config.yaml
num_hidden_layers: 14
hidden_size: 192
num_attention_heads: 4
num_key_value_heads: 4
head_dim: 32
intermediate_size: 640
vocab_size: 759
hidden_act: "gelu"
norm: "rmsnorm"
norm_place: "pre"
norm_eps: 1e-05
positions: "learned"
qk_norm: true
attn_scale: 0.369
bias: "none"
tie_word_embeddings: true
parallel_block: false
extras: ["local attention windows", "gated attention", "attention sinks", "short convolutions", "capped logits"]
init: "uniform"
init_std_qkv: 0.0376
init_std_o: 0.0
init_std_up: 0.0376
init_std_down: 0.0
optimizer: "adamw"
learning_rate: 0.00233
lr_mult_up: 1.1
beta1: 0.9
beta2: 0.99
lr_head: 0.0197
warmup_steps: 262
schedule: "cos"
final_lr_fraction: 0.1
batch_tokens: 65536
max_seq_len: 2048
doc_mask: true
train_tokens: 305100000
max_steps: 4656
dataset: "wikipedia_en"
Each number is 128 + 32 x the weight over its row's rms, rounded and kept within 0 to 255. Layers, rows and columns count from 0. Numbers have three digits each. The size before them is the row's rms in percent of the matrix's.

# q: layer 2 attention query, 128x192, rms 0.0687, rows 0-36, columns 0-95
# k: layer 2 attention key, 128x192, rms 0.0668, rows 0-36, columns 0-95
# v: layer 2 attention value, 128x192, rms 0.0632, rows 0-31, columns 0-95
# o: layer 2 attention output (transposed), 128x192, rms 0.0615, rows 0-31, columns 0-95
q0 098:095186130097172067164088157086129134187209151163134096128126112129125069156118121086155074141183094130123110127099164081112138143102099135129125146127135142121123117074104117128191162109117108094155141116110120158097178127178161168178175102094172121132151145143180134154147160142110118137
k0 108:170154065109138175155108139136112163147127145143108095118083202115117135117189080105121076151127109087129134139168147150129125091096123147110139181131096087128172142076106145147126180139076138110107148133105118115109110135142140154112160155079131127075145085176125111140091144105151144122
q1 091:106116110169129164109127072180173129134100106165136141114115102116105176172134065097209192123105131125142149129082133092129149110194169130127177152079157116170155092138161133137136127167165092076098127208093117145203109142153094134080125115146093124065130123157163112139166160132080094163
k1 106:103163160101090080113108114177119173124173153106142118117159108112085125124099124112136090123194115113100098147159183118168116207136152140135095061135084142159133085145144092104116091107130125108078083101075151137206120117166116082092108154176091099149159117065109155083108138163141172097
q2 095:096136095085152151123138055152092144123150163066162073139113146120140136094077174104084145134096187145189120133118151155162083137120101110082124122088054109152094156182119110142146167129140117119164151123098189150134127127140120111086167151109115108119092166138174138091112130079099082113
k2 105:063099083121079159098153130176128118147140152100168120201150145145116132095133152078150180180126209169140108143111123157074123110156167134143142137086089147144140183101114118131104093103126127140169160148137110076170167136148098050133157147120128127099128098090067123097123158103086102157
q3 113:043199135044141129170052111074100142141152192146093105116166149148114162140104083067102077148121074067107134160151084128107102136091156091172133110147190139131069113008086136162082118135087159144112082119114153123129136091108135084161087117111107162170097150144123157114137119137083153097
k3 097:088165148113078117112111084188143106168151131133116172079102131163113172127114061136157148160088116157141134164131178071110155148125089120088156128127100103102104093085124108146111102085160093093141207136081070148095139160106126085109151185182151124084099109161139074134155142164100062171
q4 097:115164115096201095118131142127138146123130109118177153098097151108144126130130118095187128100154176180156111143131191173136117130132167144156199123081176136107098079146162126116123172103127110129065106094103149187107107088164115185112089132182093100154092183068102089140134101131184119130
k4 092:135134097135085087091090092169095132094165140087143137174152122173137131122116138091099072107120107121148127125145159168132172185182132100130095131088100105221093181191153121099174114104069139122189187137068142206141122168159105172080175111089165121080077143116165168125097103117213132125
q5 098:100157056122113085179146106145182100106180162202188120163116129133136118043131095148183165220055102129123172127168084183115154122127122109095146083160177179131118162142161116096150134140098108078149157133091134157137103120105115086140126106115120137084145129125130163144134124114111091091
k5 091:131149204119119103104150096142125150089143149111116086150160084109191109123134117125150128050151145149140114146105138106133111117169144158177141154094131098095098121128155103123066159097143167146122122150063164125151098123131196123139121080156100130086151139155132155102081086163122110148
q6 105:149103159151122167149099167069123101159099201114174120128128090156140138149159083118109173075147114094138105112139122063112112099139139129135141109121098065130142148166166122156176087125105162120166161079174127069053146210135102109122192078147142077126134104183171111122166184086077087133
k6 087:139144070135162177115131137103114168111079116117136132207057232105110003140145115098146110125069126159145108187172134128133086099154172152101117113128157153135140106064129166128115127191143136145162122114143099130120101122141133147161087165129116157145125088124117106097113149129125145062
q7 099:090139134116105111110101077134175138124176183116139140135117129146083120121128178163161125106141108146104101197100103079202074159154152114138061115144115093075101100105119134133147156155165120141155119188098165165215172094166127146090151154143120115136187170127136116113082169182087106053
k7 109:075176125118139113132123137155196114157110159144156173066139186140139148139156150117099135098175135169117169128113201105149133212148114126118183097120107088131099114124125058166131081125146130101127089182119137125115116070115138139149120094148109131112095097083130093060125159158126144170
q8 100:071143135075162098126111139071122097139132165167140094120135128152090105075091145190163149190147164141107104142189144159127106106115131090113043133137120107145187116113141150166135129130142077107174167157071125109141131169128123100111156110099130108149146116137123131168113167192156102100
k8 101:150126090134144123195146177065139161130125155163104101135126132117167142115146154186120109126144153126120099083148119120168101124132132192140157185137162139093087164163186120122151178148093100145090159198135082077115120157175105102133156100074164100140112172151206156080078097140126198142
q9 096:141160087125157094157154156143131117119075181072137088156152115166155140169084200169132133175163146152096142185114137172187054145076104082106139129108146136111091141112135162166160179134125101120131101146132143179195144107097101139157134109060150073157109193096085170120148111091093088118
k9 103:098135128105134126172140116163128145116168146107083148144110114133155209152114126130171160096110095148092159124124189117177166137089127096122165128079066115138092123117161085142104098149139139124147122174160121128154155118091156131145124125062141143181060154108084145144166144138134122106
q10 092:126194167069148134131147116080082121092121142177086118122118150119087131112127104097096125182163089070135083165110068167091126127111079110167100089128168181152128170055091078147131098034129180097131112124117142114149115109109143123144106155098062133164127111127119111194161173124138188157
k10 116:124120154119087108153100071166097080170073116120087092078088111130095141125132097161138102180145151143163091124127157159150116096078078103132113151144175159065085093134149088155187113092089130111135175163092096157115113178123143110144182181159200149115133116167155100167124121141109091139
q11 084:126109126153119125085151120177137141065166128145114119110103135064137101092108141135177071102155084139162166133117110071144125161146091146126042135155116217149163179133136126086112105178153210155108096151098106120107157152163155130100084145150134175125123138056107112129124120162187134112
k11 105:151085094127090122142066060090101095138094151101171123084163110126169186158143133129115102096136144099144049101130103080136139126146104057122151101127160083120127163149112105112138104110140159087154098136152163080083094170107083076096153074129157111148157183171174142108171132107106130149
q12 104:186062141161063133117149122093132102061092128156114119120148095150075104134128109195174116143152165098083166118117076077075165138152142150137049157153127120145185137137198125092131099114156128133106151105128151093142147170104111138166158135170138189091100088137128134171150169125134145096
k12 099:130122129135209118117110157088180150108104123146117152146143150076137128121149139138104129084130137114108145128156130138181088107106151139175154116129188162140112120142140141155106129140117140211104077110133170124123111103143137163166041105161159128171140184149127171099148159139116180127
q13 106:203127146124124181146117147086107091131109143100082075141147143156156159170125178142064101101146136114072111133121077072127150110170139118142087147197169102116122160130153099172129070081146146158139133126202097069152132111122123133115146122095170120111090115191131117165197155123152169178
k13 095:154084099149147126166169167086140161171099134147140097133105142083151136176093113169127122164125137146111179122124086145151109102093129167081112124127116169163152127175104120142153108231083095124168115086169118133112134087148157153159096162084152152121082156122171189104143139096097129134
q14 098:107190100116146108152185114194143172089125149132117129155106108128080126093069131160178138172151163152146176123108137135158116169103051153124169111130117142143071115165103126142161113156134100095120106175070087177178106101106110150166105166127139128096115170118126139107102104114100087067
k14 084:093135174115081111122104118171099090133147145107128110107120119133098154129080123141149137078126197098145115121111146104122186141155118122198119132093103110130124142068121063085079120073175170082112119164121120114231111142113165107136144111130104113182100097142107084153116156142112110137
q15 097:143207116104108130163132107131142128110153146070198129107118163130059090085089153128092150157150210123153140125159179130154094154168138140085186073103106087144095117122149086128140128115145090091115116152088107177219087119111108089141126138158056113152110143159073086104139134056142141062
k15 107:093205144151117074094118148157125147190131124148131128127178142136106145155148140164108152103128150131161180149100164134127173177145135133173127145096144153109086134122175104121107072138116130088115095210135093145187095115179136147140099187102132153118138098079114133082106097067099148118
q16 090:118103118158189071134121090116127154121167131120178056120116087129163150113147129090103185165160087157167149132084150168147087171171143211114125106123071202173101174179127139065173066141186193161103108097113203212153116094148077119131150190112076142138105179070136140108112135107127128128
k16 104:110077074159087160128125098169089062146133163088184163095110139150116127098106108092103112097091140120122158071136159158105166125168111098119145119095075148125137162162158126134141104094133137081184153124094164166098097199138114086100171128088093117130131110099113101174148152149164115123
q17 097:104158135188091086126061131194156150141172147140132179155122119096116172163105145143113119155136134090134135117076188085217105146152127171144089140118100173086152113139136104064103120232196097119152146176098131116177203100166177077054128137165155160144130112122162103092116162166089170115
k17 104:082168100114108144146090107159182121159139152115140177063144172139122189115146153140120116071125080107115164124128124143091098220186131081130190100187068086122122125100119104138110138102145147111146093089147196117140149061073119121106088057153107129149144139091155092092159162086112150162
q18 088:115051102123107120167174141145118142161120074182081104153073170005130154118148088103154082171071123133091123112114159184098178115136130125117160132101159118123200145107095122133130090162091124074127111079100097095113090115131108075137105105105153159083173090188101161116103117133060131144
k18 096:086158135113052143141157087111115103130143127134165167115129123115069163112144124132152206169123178104144169127116119159112162042107143099055087153170096093073162110100113165127097140089149142067127144110105084126169177144144139116165169105204084141110156100138118129152116150127137074127
q19 095:124140127108209162150074137157108079111101148072158081142205169210124151114085094122080158099150134178082129087105161140084112128125170118162147166164203133152150132139148100173150099092101102155156105142147132111150153086151059133123114147104130116083087178162167158068116146138109139148
k19 105:103150119157119181091201108119153149101102124166108143206160125132088118101116068137161144112108127128118173127100066146132143125092132180140144075127076167087152108174100131107127115175121078073106157134118090099094107055109123152163094136146119135066152121113138192173134101149142114176
q20 099:097148159050085137106111103093117080098154153123114159104137146117063138101119141134136066142139107096102100137226113080119130157122112092153082129172186084136140122008129132156118123115129112159121122120126157131199146099069126117162125113133097144215142129202134171181122073156148154175
k20 101:134198184083159068157109130113175187156130104146153124062151167111179180129162155153134169149138133139090158148091211104181140162094127132155156130178126110121103111145085078172170096104078114123103134188150109132118135150158139127177088134197146126133133124164179137110144129081101153154
q21 100:177120109108166100155137109107153093143072083109137122146122151142121121091177079089121123177107107129147116093094178208090181136117175136192109104072105125159183158174122180147184136119102140125165132164120153119071018195134162123159121117188185131075071128149149130145117080070162148124
k21 099:133073101202187075104131190100146185085097109159071132178110120121163126110151133151181165158120153102121115151125094129121125107097179204153084158113141214146115086131120113143133183125103161166080130113140104143163087157132071090149062181110133134145108183110166137115100123096108157116
q22 117:105149086091126192128113090077154135152104136134073083118202156150129106178152126073167100122127105081108153163157092132095157157113157129148117140166183082068103138017105131178091098155109154148037078146162156100175131137126145100133088105129163163177134132103094140163157059098104144100
k22 096:122176171078118093129075074145153113188151141107132133040146107136129225142116106098146140152137148158139150164120122074136157101079079099094153150174126121131142132087160112123083134080161121115115135120095105098146143154112139132108131145162076168098123107155098118153161181105095084130
q23 101:182160112159116050096147146088176121107133102033171076113120168078186067133121186082146057118120120121090132107110169090154148148091144190149100132147134149117160123112127122170223193096158139128129140162126104118122138156155126134126124129164164131089112121124150119167124143120181137093
k23 095:166064072149190088109113192121114152118128124175142146155183137088165127147136153110089175133172113118114153098154180174125096131100096175141131168144113150186155099135070126116126114102123139156090089124124139164130148036167093099154055126060137136103119156132188154105117096077093152100
q24 114:161073143139131156121131147186081126107139161089141163134151090130148135133143096144040127063164119154123135102186137132065143125186124144099155151175139128115152133135167104092158087074096077130097185100176075114086166075089076178153176152103073111084127089199131145116166164127153105197
k24 087:109133147152161166168191121089148143065133120160132096171103118119113053139142101122116098171099095112105152161100085150172137122123146098172095113125100142123186102156138204128167118155127092177091100086122110159103112091140179161122140136130138123119150084113141165134061114150205148161
q25 090:109118131092147101149105145108106159128206129080126114114083144057182150076081145125110084088160157139104108080131124090114106137046097127106148095099136110089095142116132114167154178137101126098145110083123103125066149118133135151161149118135122069109158156141162132132095166109146122119
k25 113:159107056119096154095118137177093090123135111054159113187077118107136104125159103096146157155094117146168097070163116129107156066094104123113114188127158091148141149082135177112213121133081135129162137149125058127160180141114103098135160121111147113120113111196141117088073168171092125131
q26 105:106179114048172086117141127131117146108121158182059107131157070114120152127073135087101123185127088134201145112123167090159135140108082095155180115093120152192099168121121148164077118083116151134101100111144137121133143125082124063169113109090144135143060180062132109105136092115084101144
k26 097:132133170106119159166118085165105129139182170107167061116102119128112141097085130166165108160144122171091111140093089110138145109167120100109178162144114168146103167099114100101115142082151108099163185126143170114138121145106136074112168111141125140116114124174108060207172160070098095098
q27 097:108131146130158139113089103118056114178158148107156053136125171165150123120148092135088147152142123158173127121064143132150080097110135116135193123140064108127157175126131138095143154142128119122152146122162141134071088164168124185112167086088144084090185141132251085048125167110104124160
k27 096:129138068170091234117158123163093155140144158160131109139099147144040058148138111103163135172117117129200121136067118096147152073097119169065102118127102141105169116145124139132136110145130139150137154195123051144089120169084129135124182130098094117120140062135183130093137117181125098129
q28 087:149110106171124092169096149144195091122098147072136112134171129182149120157112163111136197090134132167098130081100161084147113118100174142164167129091122082113173074131174082148187226172083085123093138147109134108103147099146098141127097145130151121085106137117106064051082175141098084096
k28 114:090158134132164104102182163115173182125162094125134133186144163129159110122133155149126150046131083105095182140093117157166145185133152167170142108123093121134121080114104135126094112176127112157137090135131143141135108027107126113131053178089137156125131134119137162079104115137116139118
q29 110:077193107071083083174133129110101182148126123145130183187082173122078105098101106105108138182156138122158132175099111169124103135031108169100126118067079178144104114101069139119138158169167115147129120128069146156145102141148142096134118124149126175134121135151131078092128127125119082063
k29 089:101116116094127136117077138174125090099090119130063165119093130180123115141129172107149134142134152130151135129154125111083119077122082128173207135129122105200102129090185114156103160090081131168106140135184171138213092138115116095088158167107133142134135140155147093098092181133085115132
q30 099:162102157148136177085135158099129105138079138070106176100147114177107140196166078120163114103184132075059103132145070101023173132129106063119134164122201061152138116027179094168109079088123133139099103135126108109142112125118114117140118136102139153175108092151113109199197142172097140178
k30 100:115163179082164127141073110085183139156128128101078124116107100111116171114161124132120129142138086113097127129162125082190117078065146133142054102128127139099048117141127076158145119130111128117067138152152105128133110120131121106123066158152135111129117110159111195175083132122162153085
q31 106:145174121123108109159135150119161166130060125108147104153164143149116120152123104142189149143131121107144153168118130158138107139076104129151177121080150152144090076097064167185136173139117141122160090151079160202176080143131179106118090168111149154168082143079082102073137108122124112062
k31 094:101145182090119075114122125176129124108146120096099187113122110158120156099077139120125167088107164154095167100144132086107129182103110147147181137138058117154104096095152084118082116114174139117087132147129131135166134121108099152104095148090118148139103165086071077147182148108126135116
v0 115:187150117076115114154126131126144080118044115124136101102146156129166136061183159065119120145109134109054135119114151131153163104082117106170165173139045125159116145151093149116163148171179114161177111182157154087085119080058171124148145078160144104176143118178117040130124183130155124137
o0 124:114149101125135122161119110153151102175185112077101125123143133152115113155130094176088148146084156149186083138157139099109136072175141139122170108131097110142109109208149149103161134193092156123125137149163081059094101188119102163190128176084089091142148144168168116053176127107087138100
v1 098:063117105144107163137105087106156161132169076206153154134169080124136077121201096164176111129127123148137120075148123153066134155149125111099160114150102121230128156146064133064061164218103140113128101128064155158134109120120198130106145142100153110104055119139125120106154172076142126068
o1 102:121185081143111156162110168085150147178130095142077068104107149124144127115168156110132097070075124154099049098096083156111109144138165155118107174166177106141109128175147091150177124124168146145138137073117089109129175153092107150132172152133139133104132171093149143125120152150118159106
v2 094:156113218173123137128199077105073143087192194019156094134091098218137113133084103188115134141125132091117106120119112115145131121121109081144103129130118145117133093149082114015149163119203122116117120135084079106132131136070162118156133118128144094169118118159107065137122100126114117142
o2 103:101110141119081137149106139124137127124122151131146150111147116153080133176123128100105104131125126130097040075140088117107054152168141123167095124124133156131091100124093109086128103086107129105147116138163106101126178142166143099129137176169122184139106103124088107146110112126077079066
v3 100:187081116071131087094190167122130112104119130098187096127130165041068158102086146148153151094107120135112144154139129095165139127151192140101115100098155082132128123140150073147130155058100121073144130031138106148113132147164135109144131136035097109110143166131078170116144168101068109135
o3 100:180099171193111099085095113162151163173093176119174179114125122096095195129157094135065130162134137131148155124101132139153116054101101182130173159113148113156115113121163113126129128104152132102185112105105094103119080116140135150108141110136111164133094103082111061041095134084099103106
v4 104:117139107123146114179121169093116094148125103129100043176168163148131120137077124124121117183113116113086129099144124182109134114143181117180140141070119112105117132094075138150122165116040142165085124173175153148108126085152119134116145142131098148119124120147115183082104098157137154172
o4 099:103096116117108133121159159104169180113172109181126104146115145123117103109121103141131114133146112097115193126135110100105143131102183161131123184109155145160109139143046090132108117160139148160082188087162155085121134085086126150165116132117139151171149158133093127133140133187122197135
v5 098:086118094102117101162099120132136142110129070107112206113152092177174156084099074116146171154108156051104130120146136153048114096112072125102133121121102126046169130089147117105075149161172155129083131171118122121193152140064138091158118077164154078159134110180151103157148164147135141126
o5 099:114124164125104080124135106136119105113125123139149128087158097097123127126137132092161135223134109107149087123177139142148137109151056100083089159099089145134147118151136085099125201116130116142117118130145159114174083148122108109119108119156098094155117113124181185223107154147137067112
v6 102:078196101167133129070099137120149083118131110089120167138152105224067083113199099061111092154082096194089158179182132150102154105174135126117127142113147162067158142123166155157136123088098144129134169143148181162138115101166082136089151164164171147104185120117179156114122140150149122150
o6 107:172118079098097127102145103132113110135136136163168154109122166128136171142130154101074138095162098091143166229127158112100152133124099135104103195137081098091115171149139146115150107125126107095148126188092178144109168171145151160104126117129139128105102085097162097115163156092110082180
v7 105:074142115122120138143126147145135105080139174119057050115131122152171134129067149117099111102096147041156137190132101162133109128073056105187176125134105189117113081138157091165075134167073173194140121093168187100152151125073175128096101136085092099107158108171132087144051104174147162176
o7 103:085096123175086086133154184112148118182098140110145119067149158089178152120104111096123085119166124178133080158194116160100194116117107104131103121169112091099104111108108082076089187158104137108118156122140123099109204087135089157071123164165123135140162161155079148125140149156171122133
v8 109:167121183096140118108109190105148124165158146073130109134105104152151134195073149142093149082126111150116128149134097150198074142065132085167088166059085133079093157121157145154147130196055124181121085119210098132068151132143103080163131170129165092129166148103097167175094106196110161099
o8 101:126140084179131166077129085132192124121151141150120152178091206131168140082128121170141143133096154155136225077098096113130093100106164173087137147118150116142128128151126131126103128159167115158128116155137109137091103110095155137216086097123170180104154156131123176175166067109093148101
v9 095:111112135117098112101148136179116135087173107079149202119109094120065196177074114147180180110147152106150152121119150073149140123168113125120125129128120051081156134144165120073128128149217135085141139108103099160190145193155117125158138133127126107145113156090115159149194151107087108051
o9 104:132120211131095068094092118104102176129066154110170153065139120072073149160118096085123116168149129121139061094123152123122110108113085126137112102106109111172167125121235132129150175063155080078174086093103160155150084140162122064133116102119121165134121124124176100203090166085140080102
v10 107:134111106095146163182128148104135119176152036081121087138142104166109141160100119125138097119120129041139128140175145127105176115146145076154154127077171105135139136076131118196160098125121119122083111145094189173139061148137128101123157127181167158151110107103092223097162172118137120138
o10 104:119144110120128176134153135076162094151178130143058154093158070146106103151094133102082128087150108117121139149142113132170099102119089081174072163133098173115131129144148095158164154153110135106031153132156122091130057166146167129089100131129126107147126164117195108167198188139131106125
v11 089:111137101086089142130145172094122155118132156168133156122180171047057130104064137186176164142076151148074132112161157112138115124115244129089139121161108135111120053090167124135149242104111068114127165110115134132177108120107084109147126128166065100123114127137134155113129152209113121106
o11 097:129157083163108016100170120138114132130119167112143115162114152142107139120136147140133151167136100146175153134101150153158153152095115163092098138161070142156172133238141156123131100130154090127131182120080128166145150129134133145137104137126088121156140138112085158092097122129123138139
v12 110:090103211081122103176135142138112119138153110135117088137164135094151183122058136160179123181160123082083145117093162105127066131105152079209155134083029139128136114121166120085084192107172161134092136107097090145105099144099113052187122100120186101154100162170100065146180123127117094144
o12 097:089136096099088101100159184171141067112162066109096175150140086145149145121068047181161183128115135175129094060136106167098103167111145119110096114029096131166112102137106122151120169103128156147115176116139132150113088112106157082137099180125141176140152142150115107143173134066100119122
v13 099:166120163086087113122156119102140161158175141089131167146170127149093103172093077173180086138149136070120114145086113116175146152103154126102089119148190106063146122146114123129129181085167147122092094091119129076178133170138206102200153150117106079126117171116135141115154109181102160103
o13 105:135097157132118130103088080121159112108124118110131111137155140143035117142157131168101170109127129143174084096111136158150118119124160113146144128117114109117132112111117177077141171162072136138130154102150179114109156127128180214081113039101119130201083158095111108077126095133091083076
v14 108:071114106171145111186164132142093141148207128129076144152126161142139163071092043154105147127170164138157133112163156140072143125055078177152121109155177191123128112172098165128134061140145183154128104134059135083090084160105133113147098134154162120059103116144168122138158123209153117100
o14 093:141146125139167166111146055116122070182109119136112129189153123107165175123135152158088124124145121130155072132084105152086126146144088019115120134135075177115139100108095156156162137147108145122156171111136145082160181106161149096119150140085156086089107107123102089162142130146149124129
v15 102:126079135121133150115196184104125180095127093143100197116095098159085106206029130182137176119129178051137135094128096123118167108128130090160116128114177148127145105114186126190106156133159142105086114163173153114094084130121165062172121122182138193132139126123118103136128072153130132112
o15 088:121129122094140071117116119118162171099125211158145127082191127143069084082138121131157110149139119134111166093152124101146127142148085193100067158134079193073070115154145108117069074153164151184128109118167124110141144097096126117146117119126154161168155167138123094151127148102078150114
v16 095:115163108116154122150147103120103130121113252103189119152124118096193107140161168087118114107198118068131104151082139112101105147166153092097122146173149070153106103103114155148134141122074189119173131089106135097116073149094156182163125079142113101144136089156110163116142126128147134188
o16 102:144103091137224128160129094109149131083143183157157085152108122166098150146132120102146110154128157113123007106174163106168122091153155099109119158092122148155086136086122137091090133197108180105101127134151147094117140133060129130131053129116123159101109118141110173100076056150139155111
v17 106:151097063173162128092163112135112125129125097075215202142134182173143122082207112124148164132114149151162113075108102118101111089167125106169100148060152096137174125143113144051122113123109165073111075129130139119154131120148193173158116101117148124133118113129050159138137114163123131106
o17 104:124164150120135158138165111119079166070122165128164103148079113098076111089127110088126128139138128059138222118206089102120114131167111106130130109129135103137119143078144140090060107114123140155132105064168136184144018092098144150138137168084087162190116164144117081147086110153109107117
v18 104:237148148125119116098118188085152157185108098138136175128134136097078220101122141091099098113146125116150145134044092149153133134072166150114086116118123113203118145156187114181187114088109129100145140116114146115105092148183085040177111192099107177125143126097137168104161145118110106106
o18 100:104152102139135111086155129153119129099111154131095173175111122144164106099157096213151132074091136108072158132111136057197098166116136087127156084148156168133088161076168138113172072114176114163080103139163124144151135097125141192092147173134205107123144143123156120121081173133114127140
v19 110:087121090083087075123177147113158101117133161162143132150154125151149181176140067194160164143111107132113127143195166085153099107122182093177117128117117126083094126135112158103111104128067155165132119055117096130117161114091136112177111084125136077104171154114127188124148136155141135062
o19 104:158126137159167147120119166033167140141092058172149056120096122115143103143156141171122122147184143153182162132114121079144115098156166193098102089144082170162081108207090122101138175190096179156216147070124142097064128204122127108099094084161152159183131124129106131081127129146130148116
v20 099:227085146142150128163148128097140130109126168025147169126114087149122157070133114103119111107192100102177122173130102084132104099118108155175091131154144156160149098153160216054136126079189139108138101122108146095096103126141104103201106089186115129162172128201123067137102084173126126155
o20 094:088144189139172106139148098142101110136146073096073150156132055128171168114088142141130180085157147108166101119150166110109100093153134117158152108109065162126211106129191160108129114106085129124138088138187165108137108094175129194140144187136087092115088123168118136159120076156126125128
v21 110:136122184139134108140197104137077146104165140109170191172116137110059111099167089088175141138122112150179109159129165108104131066155127162090112134173143129151159141131115149021123158144103114094136124060116132146161121159171115150158127145146139103147129144154150109136097124142152108087
o21 098:159064154089099075121112098144155181126135125129174146064145091120103100090178152102123128095150154141158086161159084098141096164148104101179086170122101123105164168145126137118104139109144105108156126104144135170187096117148105128124200067081132137111148172126152113177130084097122148119
v22 102:080123165122126124128159093127129166114097062187132053201151142116109119156079147120152109132124088138086116036148135182113133149120137117152171115080048120155128097105107135139113215165078139133059127127144151185144091059155106141083112093109131180137100110119150130144145119124169141178
o22 085:071097109109116123114146143157102196062145083114103139149102101193110107133134100127173149103104126138077207117108095126122114118106149196151179154117214118159124147140090129149109106142147162162117124105134144132130085060096100217124130147131139210165175138115119149114139137111129203135
v23 097:148101135088128070126130132134121146155125151125170160116176126095079127152159116121191112132210145154133115136106146143165163133182133163142100110062158072099118157152148116153141132091151131062111125156043142105155106172241161192157122065093101153149106139097148214122180165120153142124
o23 102:143166164158184169143117108135129138153089085169144171140145102128070083186170183124092143130123133090138143126086089111151118118148091146119197103170119137158175149124135191142144114106156121127112154111155137109150109157095109198100141137106067179139128184146124152108160159084170084121
v24 116:146103109138191176089129085129122176150200116082109148136071188140141119133042129121101141128140177164108116124114171115096159123125124109174118159096191089109160132112118156138178076075203123111135127190109147092106110105109127142125140127201167148161056089124139183127112059185124117112
o24 120:158190188151147121165146140120106092095097172118127089116127071127107146098079119148124131174102099132145097129129138111098209195176094143113126135082140130092105091071143163169099110147164148191091129190156153110143162068105125144145073137124156129133134134147171072183157168119080117101
v25 093:064163122129084082086069158123131141137045127158166165079136139102080163083099115113077136121160132170121153159204156124149142104160123153147132129179152124137143177129144094191152079143101119123120128138127173137132165166165041123111160123146094163118196135090160179123113149152111074126
o25 092:160150117120122090081096111140132144144107080100120151075185140125118166098143098132118160137167127156155186106107178156138122128134048146080165140139101123153113119128162073127166135100219149091116077165088122161193180079169153099109125128219126112118085172084236104157135170157147070114
v26 096:139186083032197089175104134109164119148119221141207087150186106034169092126147136099127185145125120082106129143136181111167137089137107178130102164067105136087124128098086146140145064090082164097130136091121141149108141135124125145188130126174137110131096091130141143145160186118113133112
o26 096:165150103188161127133177156098175097130167089080097127168053111172158177177156137137122152098156105141168147106122060131156084080133119183080114144113137140153112190058076116103148150197135158119160154123144161137062093162089129128147107154134152072124150150110113147107126063095073131117
v27 098:097120080130107094153151168137110143127094110221135132138159120033054222161065161109143094110173111137152118159153164099135186087134136171112132117144149106133145128117149112079088159199093136090131157177106187142170123142161136134116124119134097134117125133108179141151141166111135139131
o27 106:081116150125131088180165154116168120118074099167150065138132144147116119144157149096171104139126130156148138138119152101110148126120149080140159100173114058175138119135150111113136174083055153126110066078189163134139089119113085152138131082114108117129149123165150165060110178129154144169
v28 098:160098175107166117108157102106114165137118208055142153150132053205103106077182129138117172126123130151132146207090116105147136113120065091120132136177191146155136108150132113055102110152162112134124142157186112162143159100137177154189136178116178138150082121174122132087136125126133135153
o28 097:183117114130194171135088203114144136149113204146144117142164212091095103116111104132075142201141089119176119107182117092068161123156100127143131118163125119055089167137148126094120112152108130121098123111194123091123148172091100138117135107066121120133138124150131146130192123121058069068
v29 094:138172128104125223086148129086150120081150158158171141103117079118145065131206120085100107140091113136118123196132139132126099115191118139097149158122146130191097167123084105118175153149140160157134074077171154136111112102157134078129140168168179132131145095130148135140162130148124128205
o29 104:158143122109084107098151107169129105104084106185155156115097174102172137144123133083123126159124158111113109183135115155134183103130037152091138112111158121102142198130130081066147116186121183118102166155151140137119133154114142141060105119137157150128126152133129111112094163124129103161
v30 105:097074175105136133169157087140110170112207071125121117127133138104097121149082119223203146187135101100108113096105115076157124185092180116123105119144091141136115094146104130046106203154222088104106098103081143156122124136083167111176125084145167160160049152141122069105168122143129109068
o30 104:104121133085142104113130138147106182134138106088039142106135067105116126146074068154193193167133095106127127115141172121134080107135155164104079100107151153145114104147135156131096170102114126127091108079120106143125142115143129089140120189106166175165088178155135113126184173117076052027
v31 102:082190141117163110117162147155143170121119092193149103129099147112103169170107116127158186155171141067121182070167142174161103095075061157134133144111137159060125146122126149138115114157184120132068102179162126181121137131140122149115092154178155134134137104173100132120107101176129119106
o31 073:115094124141142116125128147122164157121107098142099129186158126113100091134135135127143129102150085172145195138108101090162086107117133116129152088130124139125083099175130161116093097154129144146136127093150138148117105088090119145183106117118167128159163197094116170158117084099102186118
q32 086:167115127181097121169211082100157147109056185154112125098130123123040129118123135100141118141125127086119149154132145171144128180122172160085089182159107147169130174133063118105142188127113144094095111119171170086141140123091110126125118186125116131168088091108098086127148121131106212085
k32 143:167136139105162104189132106103145164138166090124135091113108136124109112152103114115125102122144093128171154179135125086114148185142115113153052121110082099121094065121130169121107167179116205165104079138172219120085162141159143143108095080181059160190094138089120136108111125123152171108
q33 099:110095057177085174173130131115117118109137091122126117176166101125157158058114108146128230169097139109114141088116129255109121136108133137120105129156141117118152166153149141114130162095129060099199114067124115116124080126150103127153127167115102121126146098136113103131065122150134069090
k33 095:146095113185119114129137162106090086168117085136111116145156131179180091145159087110166170140136106115165084133111174101086071108136149136131087199095147117118119131168163148138062119159065173111113115137121100092113094164134131100115118122056177085161160085141088190094142071150102159179
q34 094:207111100118132147119085185043172131168084158101132075096220088158142094103170142125117112108169123130160098163095083155132123152148060127153112079130035115112149128151150047152104112129135159145184097084096131134140122174155101121129141100114039125150106175077146115118141137127128143144
k34 100:183172116147091163201113116104164134132050125073164182098136140146158130106125122101090053112149125134114079099156103141123111059150120155098077138122145086153130174161108053137097144086147093068132044103122085091150117164144138086140103153138101091074103102149159104133130166178104150126
q35 125:160078143101143115173072124114057115157140142067154121152133136150110157145091132127087147150168138132103083052145111097104153119155174140155159185069167149117123139108165101083139140103142106118094164114152113144077087189136108173135153078116158113094125132162174145127166131147118131148
k35 092:097136112091086128147135173113139187129112149166112086172119159106166129170103160164151110154143120098128140117163094074152100104056181168175109099129136158123154108116121132114141142148069121146125155125136163110057132099083128127130145109142183123083141127101159144031137105146096180099
q36 098:117142089129146112131179147091185149092089129140107139099159088103134151114132107153146165114129165140125104166127151255088151160148117083105165131167157132170138083111119123177109072128122120124188104038073103163166143125184113143058120183117118173161105140119045078136104164128101128088
k36 096:123173125139130121143113149148084122182111129098130156082144070146101100078107073070148142126110145110150087100133106130094126112164130134094080161145092080127156181149151125117136138120155099073148118142109105109171110140154138110123161129116059107135121121149146080175089178153154165183